{
  "d_mlp": 512,
  "norm": "layernorm",
  "positions": "rope",
  "attn_scale": 0.177,
  "beta2": 0.99,
  "weight_decay": 0.04,
  "lr_head": 0.00861,
  "warmup_steps": 48,
  "schedule": "wsd",
  "final_lr_fraction": 0.0,
  "seq_len": 256,
  "steps": 2849,
  "dataset": "wikipedia_en"
}
Each number is 128 + 24 x the weight over its row's rms, rounded and kept within 0 to 255. Layers, rows and columns count from 0. The size above them is the row's rms in percent of the matrix's.

# layer 13 MLP up, 512x128, rms 0.311, rows 25-77, columns 64-127
size [ 97 108 108 105 101  94  81  96 104  98 100 105 104 100 116 100  97  99 101  95 104 104  99 114 103 104 105  95  96 113  91 106 108  99 104  93  91  99 100 103 102  98  96  94 112  99  99  97 100  90 100  97 103]
[[132 124 114 131 112 139 108 103 148 103 126 147  91 162 100 111 151 152  77 155 137 164 114 119 132  80 179 173 159 126 114 130  91 127 136 122  98  93  92 175 155 159 134 121 141 142 172  79 139 137 120 142 117 133 142 118 165 104 103 137 101 142 148 122]
 [149 116 125 100 133 119 153 119 110 127 139 106 124 162 170 137 121  90 124 123 168 126 101 133 130 167 126 106 101 127 159 118 147 105 143 152 140 165 153  97 166 167 117 136 130 119 113 108 124  94 163 111 102 139 146 121  99 144 130 100 116 121 120  96]
 [149  99 131 131 152 129 128 141 167 103 149 115 128 150 138 155  97 133  90 123 146 127 145 108  97 130 110 138 139 129 159 166 152 139 151 123 177 111  94  95 137 154 138 144 132 143 119 131 148 113 155 124 147 127 192 176 108 119 107 124 114 139 107 123]
 [125  72 115 107 134 110 149 110 120 164 108 151 138 135 147 164 120 101 142 125 149 119 146 127 181 140 134 129 124 141 116 157 140 153 125 111  92 132 106 130 120 140 156 127  98  73 142  96 129 124 111 108  91 134 141 163 165 132 117 106 119 142 110 152]
 [ 86 143 132 159 152 152 133  67 102 151 112 167 126 157 110 135 134 161 151  96 146 102 120  96 110 138 173 168 131 115 107 119  93 168 151 165 110 146 154 174  84  96 125 117 135 100 169 129  90 110 127 131 142 134 122 141 111 140 136 118 119 159 102 105]
 [146 135 160 115 143 118 124 130 145 147 153 161 128 109 117  67 129 130 116 121 149 124 119 134 135 134 156 146 118 190  90 133 139 146 100 131 123 122 114 150 114 107 110  96  93 102 156 154 120 139  91  90 134 120 155  80 149 130 137  85 153 156 138  81]
 [ 86 136  93 136 137 154 139 106 145 124 117  93 121 143  96 142 122 127 137 136 113 162 140 166 146  94  90 140 142 137 143 117  93 142 165 187 129 161 125 135 166 144 182 131 144 155  83 134 129 119 104 131 127  86 107 107 125 147 121 137 130 126 148 152]
 [ 83  88 127 129 105 111 103 111 112 140 126 129 100 142 107  99 133  82 153 136 160 157 130 109 121 123  94 132 151 159  97 175 187 140 147 126 184 108 178 128 150  94 110 110 163 153 154 141 164 157 173 102 141 112 138 132 129 126  87 136 127 142 132  97]
 [115 100 116  97 123 132 157 161 126 143 160 126 132 129 117 184 136 101 122  96 120  91 128 121 124 135 151 170 139 135  92 110 166 138 156 144 103 187 181 107  93 173 114 115  75 152 157 122 117 102 124 142 148 170 134 139 113  99 113 104 180 130 103  99]
 [121 146  99 128 109  58 175 130  94  99 110 160 125  87 163 131 143 128 109 112 124 130  86 150 146 103 113 102 126 117 114 118 135 139 133 122 113 147 142 117 122 116 155 134 126 128 107 158 141 147 131 115 147 117 147 115 147 117 131  98 124 124  90 130]
 [ 85 174 141 100 123 177 196 132 165 110 137 131  84 171 120 103 108  96 112  97 107 135 144 145 165 115 106 151 129 156 127 142 131 143 128 130 155 136 113 139 110 132 147 117 111 141  90 154 148 114 142  88 116  87 120 105 139 130 113 154 110 154 157 125]
 [124 121  88 162 144 115 113 138  77  98 176 122 161 158 131 141 124  98 111 160 154 110 102 124 127 154 142 163 151 150 103 119 103 133 153 175 105 138  80 124 117 138 125 125 170 131 102 124 109 190 115 110 111  99 114 107 123 208 118 137 100 110 126 102]
 [100 150 129 146 166 117 144  98 155 130 116 136 101 150 139 134 134 105 105  90 110 123 129 159 106 133 131 107 127 106 118 154 126 108 136 157 192 145 129 120 151 125 162 122 153 129 138 158 140 150 100 136 127 150 162 151 123  99 105 127 146 117 121  98]
 [112 124 116 140 170 138  86 109 130 136 124 133 189 119  87 134 126 160 141  98 107 108 103 141 113 137 179 134 132 153 120 172 137 109 117 158 111 107 128 161  93 123 114 139 154 133 152 142 102 158 109 107 118 114 115 165 156 125 149 126 103  82 109 165]
 [ 88 104 102 137 167 112 113 105 120 116 132 183 157 138 101 107 130  86 121 138 143 127 147 111 119  84 156 124 167 127 137 138 135  78 158 141 151 123 121 162 148 145 131 128 117  88 137 149  90 170 146 135  79 156 184 128 149 136 112 141 136 143 125 114]
 [106 111 104 120 125 123 152 125 132 104 141 144 110 144 111 105 149 103 108 104 130 124 108 157 120 139 120 141 160 144  73 167 102 128 154  74 156 107 175 101 130 131 115 153 134 127 170 103 150 130 141 129 149 153 141 138 154 129 130 107 153 190  88 128]
 [148  63 115 105 122 145 119 132 138 142 100 140 135  89 127 142 136  93 120 163 176  93 132  82 139 102 136 126 132 147 122 109 145 109 121 138 122 104 120 126 102 118 162 133 128 171  99 107 156 140 130 149 103 146 126 180 154 109 176 119 137 126 143 154]
 [176 115 112 162 121 143 152 128 119 102 153 153 138 105 162 132  82 132 137 107 147 146 115  95 130 143 130 143 146 103 117 149 150 131 126 161  87 135 143 124 130 145 124  91 129 132 101 101 125 175 120 165 118  93 155 140 116 142 173 154 102  76 166 114]
 [171  84  99 137  96 123 127 114 151  92 159 122 151 108  84 116 112 126 128  84 172 131 115 120 100  84  88 128  92 135 141 133 118 112 156 132 153 110 111 113 142  52 138 132 139 111 107 137 141 157 128 173 125  91 125  95 110 126 163 128 102 108 136 137]
 [155 147  98  80 159 168  98 153 115 178 113 136 139 155  70 107  96 102 167 156 123 101 115 101 113 157 108  98 113 131 108  68 139 122 144 150 112 114 173 127 130 133 109 123  92 128 131 126 135 114  86 195 152 106 141 152 162 152 118 155 133 151 121 144]
 [120 137  81 145  80 162 144 134 103 148  88 158 138 116 172 172 158 137 143 121 147 127 129 117  97 141 152 113 155 123  79 148 127 147 160 138 153 119 124 136 110 129 177 100 147 141  98 140 113 124 119 114  92 112  92 163 169 177 102 140 137 136 117 188]
 [151 132 144 130 154 121 131 167 137 102  85 198 116 143 105 133 131 118 125 138 134 125 128  97 136 101 122 195 111 131 136  96 157 154 128 112 138 140  59 154 128 110 158  82 145 109 109 146 124 151 113  99 101 143 108 149 116 113 127 140 109 168 129 165]
 [125 135  98 155 147 123 121 145 137 166  96 124  92 163 127 115 113 112 172 110 153  94 111 153 140 138 103 128 135 102 129 135 166 118 141 187 138 120 122 130 140 123 169 102 120 175 108 102 127 132 189 144 114 126 180 140 134 174 127 142 117 152 124 103]
 [134 150 169  64  76 153 143  97 116 126 129 132 139 169 167 124 118 107 159 100 148  98 128 133 135  91 204 141 138 147 127 128 141 119  77 153 151 115 108 142  99 113 145 133 161 115 133 108 101 152 121 122 151 136 140 130 156 107 112 130 145  91 131  76]
 [163 133 137  85 109 165 127 113 105 125 132 132 131 112 154  95 124 108 119 137 139 192 145 137  96 182 107 126 121 117 135 131 123 157 161 156 101  99 138 102 176 125 108 141 117 153 153 148 115 145 128 144  75 135 142 141 115 120 100  77 146 125 133 100]
 [ 62 177 146 140 123 136 127 115  66 142 123 134 146 103 152 125 121 138 175  72 134 122 108 120 152 120 141  81 137 134  76 134 133 160 162 136 132 150 129 129 127 114 127 134 126 136 119 132 124 155 131 139 141 134 126 121 157 142  83 151 141 162 150 110]
 [132 137 150 110 153 127 138 144  89 102  74 166 163 110 127 107 155 136 142  92  80 123 107 149 126 109 115 155 143 157 114 143 143 153 135 101 100  93 145 145 122 142 118 116  99 105 169 130 113 168 138 155 165 158 140 136 106 134 153 106 115 155  86 163]
 [137 115 154 148 135 165 164  95 109 145 137  88 120 108  94 131 135 142 143 113 104 110 163 162  94 106 144 189 122 127  85 116  86  75 151 130 153 110 161 142 124 172 148 122 130  88 112 147 157 161  81 127 128 120 125 120 116 139 191  97 114 153 108 125]
 [120 152  99  79 121  96 128 195 135 145 140 122 129 132 134 142 153 121 136  87 125 138 117 121 142 141 102 110 116 157 112 100 112 153 183 167  97 156 147 114 131 144 156 116 181 131 159 133 176 103 123 103 141 162 137 150  66 110 107 106 140 165 144 154]
 [101 105 170 129 139 169 132 152 139 134  76 151 143 149 102  89 109 161 134 127 110 119 115  94 170 151 170 131 120 137  81 155 139 124  51 129 124 118 145 156 118 160 174 122  90 119 129 118 114 197  97 152 147 171 116 138 114  90 164 152 153 143  94  91]
 [116 172 100 110 140 138 146 113  78 104 122 116 105 156 130 155 174 116 120  96 138 147 154 180 135  77 137 115 113 127  97 123 140 134 120 149 104 134 139 129 140 139 124  92 105 154 115 134 147 174  88 142 123 125 159 142 103 163 152  98  87 163 136 151]
 [132 139 170 103 111 125 118 112 139 108 112 113 132 151 148 126 130 113 134 112  95 137  81 110 123 102 121 126 135 138  86 128 148 167 141 143 184 136 147 113 140 123 134 137 112  94  59 135 120 102 148 156 102 145 158 112 158 142 122 125  85  64  82  95]
 [118  88 136 139 108 137 114 141 108  92 129 113 151 105 120  99 158  82 142 120 154 136 119  88 119 129 110 141 125 160 136 135 139 131 154 127 172 120 142 117 112 130 129 126 112 112 147 157 146 135 106 165 104 148 129 151 133  99 143 142 141 156  88  96]
 [102 164 117 102 119 149 113 117 115 130 123 101 152 171  92 136 152 150 146 100 154 154 118 142 155 145  91 133 122 105 162 104 130 118 123 117  86 143 143  93 184  63 129 105 132 135 127  72 121 140 100 127 135 118 130 114 138 115 142 115 145  96 177 134]
 [149 135 123 117 118 124 110  85 171 141 141 165  89 152  85 123 120 155 124 178 160 104 154 153 104 125 143 150 172 138 139 123 140 127 110 131 143 127  99 147 127 110 171 111 149 139 115 137  98 144 133 137 156 113 113 120 170  88 100  95 141 150 116 122]
 [177 135 122 153 140 130 108 148 137 121 130 120 131 102 130 132 139 101 120 132 138 135 108 121 113  71 113 148 135 118 199 161 151 130 134 133 146 119 162 130 146 136 109 172 107 114 152 118 105 125 134 139 140 120  75 107 150 101  92  97 163 126 148 114]
 [123 139  88 130 149 148 147 125 142 148 157 186 121 134 160 130 101 146 106  86 106 119 108 154 168 135 161 116 160 176 155 124 147 158 111 127 162 140 142 144 122  84 115 115 112 116 104 146 140 125 117 171 110 132 120 166 119 163 150 119 120 138  71 121]
 [155 171  87 141 112 128 150 128 161 123  96 104 147  94 139  71 120  99 132 107  77 140  94 125 138 107 133 119 124 119 142 152 111 122 145 103 178 109 139 109 129 101 118 125 124 125 129  96 154 152 125 139 102 124 145 125 128 184 129 111 151 148 166 125]
 [154 138  92 119 131 128 128 133 138 131 100  90 158 115 108 149 115 145 152  93 117 116  86 112 137  88 104 128  78 132 125 116 128 164 140 176 122 142 146  84 135 113 138 120 112  82 180 165 111 141 138 108 143 118 177 106 132 148 119 138 159 147 166 116]
 [143 154 147 134 124 117 154  97 156 112 133 117 121 143 137 137 116 177 176 119 159 126 142  81 116 156  90 189 160 134 150 168  91  96 146 158 145 125 132 125 146 137 108 141 152  85 113 115 159 161  95 115 137 142 206 134 142 140 120 112  79 131 110 126]
 [154  97 160 136 142 147 134 128 128 122 151 188 122 138 116 102  79 168 114  59 108 119  93 138  97  95 151 138 128 101 129 104  92 108 157 157 114 129 120 102 156 121 129 109 123 137 152 109 148 134  71 120 111 115 151 150 135 169 120 172 121 130 116 136]
 [134  90 120 181 126 127 108  97 110 143 115  92 155 109 168 181 112  93 144  95 154 137 132 120 124 139 123 176 118 132 144 181 123 111 151 128 161 134  87 171 101 113 159 136 158 173 133 116 140 135 142 128  85 100 136 132 154 129 137 123 116 158  81 138]
 [138 119  98 167 139 105 123 115 130 139 127  91 141 137  85 154 124 151  69 120 127 161  96 115 140 119 134 158 120 126 122 138 108 111 119 178  97 103 136 147 109 120 143 136 114 167  94 132 140 101 121 147 163 164 130 154 115 142 135  97 129 145 104 146]
 [153 145 121  82 176 133 137 172 134 121 140 120 113 162 104 109 139 125 148 158 145 162 104 138 114 140 141 134 119 135 141 136  91 148 124 135 160  89 118 111 146 152  62 149 138 122 178  56 106 143 132 158 120 124  90 152 111 164 135 127 134 138 125 142]
 [159  64 150 114 152 141 108 124 108 103 122 146 115 140  80 139 133 130  96 140 164 127 105 101 114 119 117 148 147 134  80 135 185 107 171 185 118 117 145 113 155 116 157 148 122 168 125 104 120 122 105 140 130 107 162 166 103 104 145 138 129 141 163 110]
 [134 116 152 113 126 125 125 110 175  97 102 157 180 105 108 151 147 124 132 119 117 112 109 134 102 119 132 135 153 111 126 110 144 162 106 136 136  63 146 144  93 123 138 102 110 149 131 116 124 148 107 148 119 113 139 145 149 113  83 148 130 176  97  92]
 [108 149 117 118 140 169 143 174 113 138  90 103 135  97 146 137 134 128 120 124 140 152 123 119 113 131 147 129 116 130 132 173  85 136 146 117 148 148 115 154 162 154 104  82 121 133 121 114 125 133 103 109 162  82 139 165 152 176 169 142 138 122 109 114]
 [142 110 145 128 155 140 155 119 141 112 114  82 123 114 124 128 109 140 123 121 133 162 129 131 103 170 152 131 175 131 111 108 135 157 114 157 120 114 100  98  77 120 121 139 121 137 138 106 153 111 137 154 116 143  83 159  95 118 104 128 109 169 135 101]
 [104 147  81 147 170 140 157 134 143 123 109 125  96 138  83 121 137 114 150 161  96 131 103 128 120 131 144 122 133 131 113 138 130 156 120 110 111 114 148  81 142 121 141 179 139  96 126 108  97 160 123 122 152 121 130 130  91 143 151 182  96 133 148 135]
 [123  99 113 114 167 119 146 107 119 178 143 132 116 130 142 153  96 105 178 125 174 120 140 142 142 150 154 144 121 133 119 175 109 140 137 172 145  94 165 150 101 133 157 108 144 125 155 132 141 149  95 101 150 131 118 144 131 117 168 156 115 102 104 122]
 [134 192 126 109 146 105 135 124  97 133 165 156 172 123 150 125 160  92 148 126 136 155 162 151  98 124 202 137 146 126 142 106 167 177 147 151 147 148 119 122 145 121  90 131 122 107  90 139 128 146 127 156 140  70 123 177 117 153 123 161 149 115 112 134]
 [155 157 131 111 118 125 172 130 100 121 133 140 122 131  99 138 102 102 151 160 148 124 171 191 180 124  97 149 167 158 133 115 167 134  75 145 114 151 141  92 156 159 167  89 177 112 146 107 134 148 130 144 145 104 122 119 140 136 144 113 140 123 133 132]
 [ 88 103 138  96  82 148 137 104  98 137 143 178 119 180 129 139 129 138 131 153 101 127 172 130 127 140  91 129 141 111 151 128 119 143 157 130 166  94 104 124 142 138 150 131 166 101 141 142  71 108  99 165 165 136 120 174 152 125 111 150 138 176 131 129]]
# layer 13 MLP down (transposed), 512x128, rms 0.325, rows 25-76, columns 64-127
size [ 89  97 104 104 100  91  79 107 116 102  89 117  96 102 112 113 102 102  96 101 106 103  94 115 109 103 103  92 101 107  90 104 106 108  99  93  95 101 107 101 111 100  97  94 108 104  97  95 103  99  95  89]
[[150 145 148 118 112 133 122 161 107 166 164  96  49 130 111 160 168 150 134 161 166 139 103 152 126 154 124 113 133 123 107 127 149 168 138 158 146 108 109 155 114 140 118 118 113 139 107 151 115 140  96 150 134  74 132 148 143 154 107 132 155 137 143 121]
 [150 105 164 124 136 146 148  84 153 127  97 118 116 142 152 138 149 136 145 105 128 123 109 151 116  91 138 130 148 116 112 153  80 121 148 133 144  90 160 146 124 138 134 100 168 105 113 123 158 107 111 117 130  77 149 113 115 106 144  99 139  98  91 120]
 [ 96 111 152 134  99 163 162 132 145 100 133 107 121 122 121 100 148 133  90 104 125 138 123  90 127 119  99 109 181 172 148 124 154 146 134  91 200 131 143 142 132 132 135 144 190 123 115 161 171 161 124 103 136 114 127 104 162 149 152 109 126 133  85 117]
 [109 132 144 117 133 145 129 127 125 105 126 118 135 144  94 155 127 152 134 172  70 145 148 147  92 122 162  93 138  93 147 109 142 129 127 114 114 117 166 130 150 134 108 141 160 121 109 159 171 151 192 148 159 115 103 145 127 154 137 150 121 165 126 140]
 [108 143 168 154 110 129 125 112  77 113 138 150 131 170  94 111 112 176 107 119 115 128  60 102 127 133 120 118 110 141 153  95 142 146 105 121 139 127 169 154 146 114 111 133 136 149 158 148 123 142 164  90 123 119  90 104 159 121 107 134 190 132 131 125]
 [107  89 124 141  98 130 141 151 160 174 145 144  76 123 138 163 131 100 152 186 114 142 108 162 124 156 119 149 127  71 138 110 126 153 137  99 114  98 114 119 135 104 155 118 116 151 152 126 120  87 158 114 114  56 145  90  91 119 141 147 125 176 154 134]
 [ 97 115 140 139 134 144 130 126 126 139 155 136  14 118 133 129 110 144 123 152 103 173 154 163  79 123 125 132 114 132 130 138 134 125 151 136  73 143 164  93 145 128 103 158 168 131 109 145 113 134 108 113 107 130 116 119 112 112 148 123  86 108 122 149]
 [109  95 157 141 111 136 127 115  70 117 105 116 176 125 138 133 142  95  75  85 144 122 104 115 146 176 147 124 189 122 131  93 148  80 152 146 173  97 139 150 122 138  91 111 132 128  98 132  98 125 144 141 160 125 160 143 123 113 170 167 179 123 107  78]
 [ 74 107 143 148 134 116 122 127 177 109  55 135 165 160 172 122 122 165 129 186 106 144 165 136 126  98  98 112 158  96 106 105  92 107 132 160 109 180 108 150 111 127 118 151 156 106 128 112 122  58  95 150 120 102 115 138 115 160 110 114 141 146 138 153]
 [166 150 134 125 114 114 128 127 114 117 135 103 116 100 103 132 169 106 104 145 123 100 155 121 126 117 132  99 121 109 133 190 138 162  98 153 119 132 126 133 129  73 149 137 100 114 127 151 120 134  95  92 125  81 116 116 110 155 112 134 129 100 105 148]
 [ 76 113 111 133 120 127 109 136 129 139 111 124   8 108 154 138 112 111 144 141 151 177 120 134 134 132 128 121 111 142 117 132 137 141 158 136 110 151 132 139 130 131 102 139 132 140 141 146 124 101 131 141 130 123 121 129 154 103  98 163 141 144 126 133]
 [125 147 132 152 130 151 107 106  94 104 101 103 147 137 142 130  96 108 155 171 129 150  85 139 127 136 148 196 105 121 101 121 135 113 100 130 100 101 109 137 151 124 128 110 142 125 102 136 133 129 125 149 109  83 131 131 118 169 104 176 143 118 117 143]
 [107 112 150 103 138  99 149 126 136 105 133  87  90 102  93 136 172 139 147 140 109 156 167 131 104 135  98 137 131 178  92 129 130 120 135 118 118 150 137 149 110 135  92 130 131 134 119 145 136 124 140  73 150 154 120 132 124 161 133 112 143  70 138 107]
 [136 173 122 156 118 118  68 183 137 112 153 183 137 129 119 119 141 118 126 116 128 143  86 136 138 110 105 153 138 149 121 115  94 147 140 145 106 129 112 130 133 104 111 132 173 111 134  96 151 121 167 110  82 121 116 138 112 140 148 146 130 169 162 164]
 [126 129 151 108 135 113 116 125 111 134 123  98 116 161  80 127 108  96 140 112 153 170 137  85 109 142 127 143 111 152 144 147 137 138 109 150  97  61 106 100 108 162 147 100 170 185 159 120 122 163 136 127 110 133 112 124 101 102 128 170 141 139 129 136]
 [110 129 124 149 144 119 118 147 146 135 139 171 141 117 172  98 174 138 156 167  93  95 151 120 116 150 136 145 152 131 128 172 124  94 154 145 105 108 135 153 121 119 101 131  77  95  93 138 126 145 113 142  84  96 131 160 116 152 125  98 150 178 121 163]
 [137 107 187 121 147 120 122 121 169 132 110  90  97 122 169  91 152 151 119 119 125 109 111  89 150 158 115 147 138 179 138  92 129 162 155 173 149  89 124 126 125 182 135 126 139 167  95 110 114 126 179 164 148 111 151 115 114 153 151 112 133 130 123 137]
 [100 143  99 166 159 103 141 135 109 149 134 154 118 121 102 138  86  61 137 157 148 173 129 156 109 155  92 126 150 105 130  98 101 138 161  88 112 117 119 145 133 115 114 140 143 112 127 133 163  95 157 115 125 122 145 140 109  94 187 102 139 121 133 167]
 [152 127 130 123 143 120 121 137 121 137 105 146 152 129  98 168 113 125  96 133 130 132 119 102 110 108 137  90  93 117 118 100 131 117 161 127 135 151 129 131 147  70  92 109 108 141 168 104  84 150 120 104 111 193 121 111 148 117 131 123 142 124  91 177]
 [175 122 135 112 155 101 135 139 139 137 155 136 102 138  91 151 128 124 101 117 152 120 140  98  96 122 114 171  93 183 152 109 141 102 175 136 114 136  87  78 105 135 115 136 160  62 136 100 158 145 163 121 159 147 129 108 134 125 138 150 103 116 132 103]
 [ 95  88 111 165 145 131 126 174 122 135 171 153 166 110 149 114  86 106 113 123 109 131 108 115 157 151 162 120 116 135 154  99 102 126 119 125 115 167 167 119 155 122 135 146 119 147 112 135 127 103  81  96 154 155 146 120 129 144 144 105 168 120 126 157]
 [115 133 100 142 100 155 131  99 134 168 130 118 129 117 113 134 198  99 125 114 115 136 165 142  99 134 125 157 111 132  84 159  92 128 120 143 155 176 113 120  92 114 166 137 130 120 139  94  80 133 114 110 113 147 116 122 124 118 136 114 159  80 119 100]
 [150 127 144 151 106  90 107 147 193 131 146 139  93 119 145 155 169 107 142 121 122  94 122 126 114 143 146 103 127 146 141 127 128 128 118 109 122 106 161 132 104 117 104 208 160 166 164 141 142 140 107 108 150 133 104 131 104  98  70  91 114 106 151 139]
 [131 105  93 112 114 110 141 133 146 149  94 118  64 123 150 116 115  98 128 102 111 100 139 105 170  90 134 106 121 134 120 201 111 151 104 161 169 151  66 110 192 131  98 117  87 125 132 133 135 110 136 158 140 132 108 142 131 124 112 114 163 139 145 152]
 [139 126 135 121  95 126  92 108 155 154 122 137 123 148 122 113 141 165 111 150  98 115 117 109 124 146 152 145 105 116 144 143 106 123 199 110 148 151 164 125 117  75 120 173  92 138  75 150 133 141 156 142 140 120 160 114 102 165  95  94 130 164 115 128]
 [106 130 180  88  93 151 125 141 139 109 151 103 117 128 134 156  56  99 129  97 132 168 121  99 126 146 139 170  91 109 116 140 157 136 135 112 137 107 111 143 147 160 119 131 107 132 158 102 145 105  89 134 124 123 112  98 111 139 139 142 132 149 127 161]
 [114 160 142 138 138 147 126 137 154  59 150 108 169 131  99  80 122  95 116 126 142 141 113 104 127 149  83 146 150 146 175 135 148  90  83 100 162 142 133 150 132 110 124 110 141 108 100 176 150 142 128 137 114 128 140 152 118 116 114 156 136 113 140 135]
 [ 96 144 138 130 102 147 171 109 128 132 144 111 117  85 149 126 179 141  99 152 104 124 108 178  86 130 105 169 169 145 145 173 147 107 134  97 108 117 161 121 146 103 124 131 145 121 121 145 145 121 113  92 127  79 172 156 142 143 154 161 110 128 101 124]
 [ 98 139 147 116 161 159 118  70 101  96 101 129 126 123 108 121 140 150 162 121 122 113 173 128 120 112 130  88 118 145  79 166 131 133 160 140 141 142  40 110 138 146 138 146 116 124 109 157 166  93  68 129 117 139 167 120 156 176 149 100 146 134 138 107]
 [ 97 136 143 105 191 144 110 115 123  58 136 129 149 143 127 135 179 160 131 114 128 181 142 133 105 121 128 154  99 154 147 139 103 129 116 126 109 140 133 158 165  99 147 120 134 166 146 134 121 122  95 108 154 105  94  75 136  93 155 132 142 129 106 153]
 [147 102 116 152 140 116 145 100 128 112 148 125  98 108 145 116 193 108 116 176 115 137 122 150 136 132 116  84 165 139 113 155  98  96  84 159  92 121 141  94  97 139 125 132 134 107 146 134 137 140 107  82 114 114 109 110 119 120  78 160 155 119 139 184]
 [ 89  97 143 108 145 148 102 117 139 183 141 146 138 131 150 116 130 135 154 149 161  72 129 131 135  98  97 147 119 107 142 134 132 169 137 169 157 141 138 108 128 126 128 101 116 125 122 135 128  93 141 150 129 146 141 151  99 126  69 115 137 121 114 155]
 [144 165 118 124 143 109 134 160  97 126 162 113 153 100 115 143 126 142  77 154 128 125 124 108 104 153 165 178 136 102 117 131 146 108  93 139  87 171 183 139 112 143 147 137 115 120 154 153 139 172 112 125  90 121 138  94 115 166 105  91 140 155 140 140]
 [133 122 132 131 143 122 135 102 129 129 132  89 108 115 117  98 172  77 139 123  98  87 114 120 114 136 152  99 150 145 156 131 124 127 167  97 168 113 143 152 129 163 118  90 148 152 134 137 105 132 136 135 157 102 124 130 148 161 140 117 122 173 152 151]
 [157 141 116 181 126  73  98 150 110 131 131 136  78  95  99 145 123 142 129  88 113 108  92 171 102 107 168  91 121 140 122 109 153  81 126 137 142 139 112 153 131 103  79 124 142 107 154 116 146 103 135  85 125 117 151 133 152  87 103 147 133 109 135 126]
 [149 132 192 132 127 153 114 113 143 118 105 142 140 180 126 125  96 121  94 156 143 125 114 147  98 139 117 139 106 116 166 169 137 156 124 117 146 122  95 144 110 139 160 119 130 133 135 178 163 117 125 133 143 129 121 100 151 124  75 118 123 115  76 136]
 [111 181 150 174 116 128 103 182 132 124 146 111  78  96 132 106 132 107 118 139  99 147 104 102 140 163  74 144 131 114 153 118 102 110 154 105  94 153  95 104 113 127 122 161 110 121 165 105 163 104 110  83 150 121 139 104 108 120 104  94 147  82 111 118]
 [121 101 133 108 162 178 112 124 163 148 187  95 124 120 125 101 119 143  85 206 129 137  80 135 130 121 121 134 142 106 127  77 121 133 122 149 119 133 169 130 119 132 162 119 141 134 134 138 145 118 146 101 154  76 104 132 139 117 127 108 172 105 138 147]
 [153 132 138  86 119 124 115 140 131 145 100  74 161 138 120 147 142 126 146 100 100 166  88 155 140 106 122 160 168 135  78 104  72 120 131 101 127 118 111 126 121 135 133  98 117 160 129 139 136 153 134 134  91 156 180 130 141  93 161 130 154 106 121 166]
 [111 150  78 136 124 140 107 135 159 120 149  72 144 118 111 108 163 128 142 134 117 122 117 142 115 125 100 107 158  87 110 126 131 100  68 128 150 109 131 114 105 148 132  97 112 105  65 131 165 121 111 157  94 142 124 142 106 133 157 130  94 144 119 179]
 [122 146 124 127 129 143 132 122  83 147 124 110 142 137 140 159 127 166 138 160 133 149 148 101 145 138  85 118 137 120 101 122 130 120  77 137 117 143  86 181 111 171 107 150  73 144 145 120 137 161 140 165 135 133 119 156 109  96 151 155 137 131 109 116]
 [158 171 104 129  93 147 146 186 108 192 123 155 113 131 170 163 119 103 128 117 120 157  93 114 150  79 108  94 100 144 109 104 110  94 126 119 116 139 156 103 104 101 139 182 168 174 100 142 135 129 108 157 118 136 133 103 102 101  96 152 154 137 147 144]
 [115 115 132  94 100 120 149 136 124 120 135 166 207 133 146 116 119 119 102  89 165 113 135  90 122 123 141 102 133 133 125 137  84 130  87 138 131 143 132 120 158 126 111 136 132 112 173 103 143 144 128 115 109  91 141 117 109 110 143 115 125 113 130  94]
 [175 123 104 155 159  99 176 153 179 151  99 117  75 129  74 114 164  93 124 133 119 156  87 114 149 172 129 104 163 150 125 110 118 108 136 120 142 147 128 132 106 120 142 130 120 131 149 127 106 126 146 166 130 156 104  91 155  98 108 147 131 137 144 161]
 [143 123 138 114 123 128 123 115 158  99  98  93 177 154 124 115 134 148 131 111 147 136 128 139 106 119 117 131 119 134 111 130 135 175 143  78 116 104 135 136 139 131 143 182 128 157 141 157 112 124 137 108 124 137 120 143 137 108 169 168 183 201 158 137]
 [117 150 161 125 143 153  99 161 141 126 123 160 106 109 153 139 129 139 140 168 135 127 137 125  81 139 143 133 118  91 179 137 102 108 128 127 101 126 177 143 168 121 139 157 155 132 129 149 120 122 117 148 111 112  66 136 107 113  62 131 136 123  96 121]
 [114 143 146 132 132 102 124 114  82 159  72 134 140 170 152  91  82 140 162 166 146 129 124  85 135 116 117 136 128 146 127 126 132  91  97 122 139 127 156 139  71 147 136  84 127 179 156 127 137  68 127 155 133  68 168 123 112 142 114 119 109  67 126 133]
 [145 125 177 127 157 108 173 105 135 129 131 129 133 141 157 172 141 141 118 140 138 102 131 156 156 117 124 123 109 125 146 159 160 112 100 132 151  86 105 154 124 154 110 132 111 132 133 163  92 143 108 123 121 154 117 122 140  86  80  79 128 113 132 165]
 [143 100 109 155 148 135  92  91 132  93 134 124 111 117 112  95 221  59 137 150 110 113  96 157 140 113  86 142 127  96  84  94 124 141 135 117 141 123 146 125  96 118 114 146 118  86 133 130 100 138 152 136 129 111 129 124 147 104 136 116 107 139 158 160]
 [142  76 125 131 115 158 111 121 134 147 132 109 145 106 172 109 117 130 160 176 146 111 126 123 128 103 115 106 113 102 101 139 102 137 103 137 158 147 151 111 110 160 147  59  75 123 129 125 142 111 145 160 123 112 114 135 129 110 139 151  80 139  98 122]
 [135 150 147 142 100 118 141 107 141 153  52 124  94 108 128 128 142 146 118 119 133 115 122 159  97 120  51 113 136 160 141 132  88  79 113 141 110 117  87 123 141 119 113 168 132 117 125 125 104 104 104 170 186 112 139  90 151 142 185 159  89 125 115 104]
 [101 142  64 163 133 159  95  99 155 108 100 102 129 125 138 124 111 136 148 116 112 168 171  81 127 114 146 149 119 137  93 165 107 170 105 126 130 133 115  93 125 107 146 157 129 102 106 123 142  69 105 126 132  99 161 168 115 114 125 143 149 126  88 175]]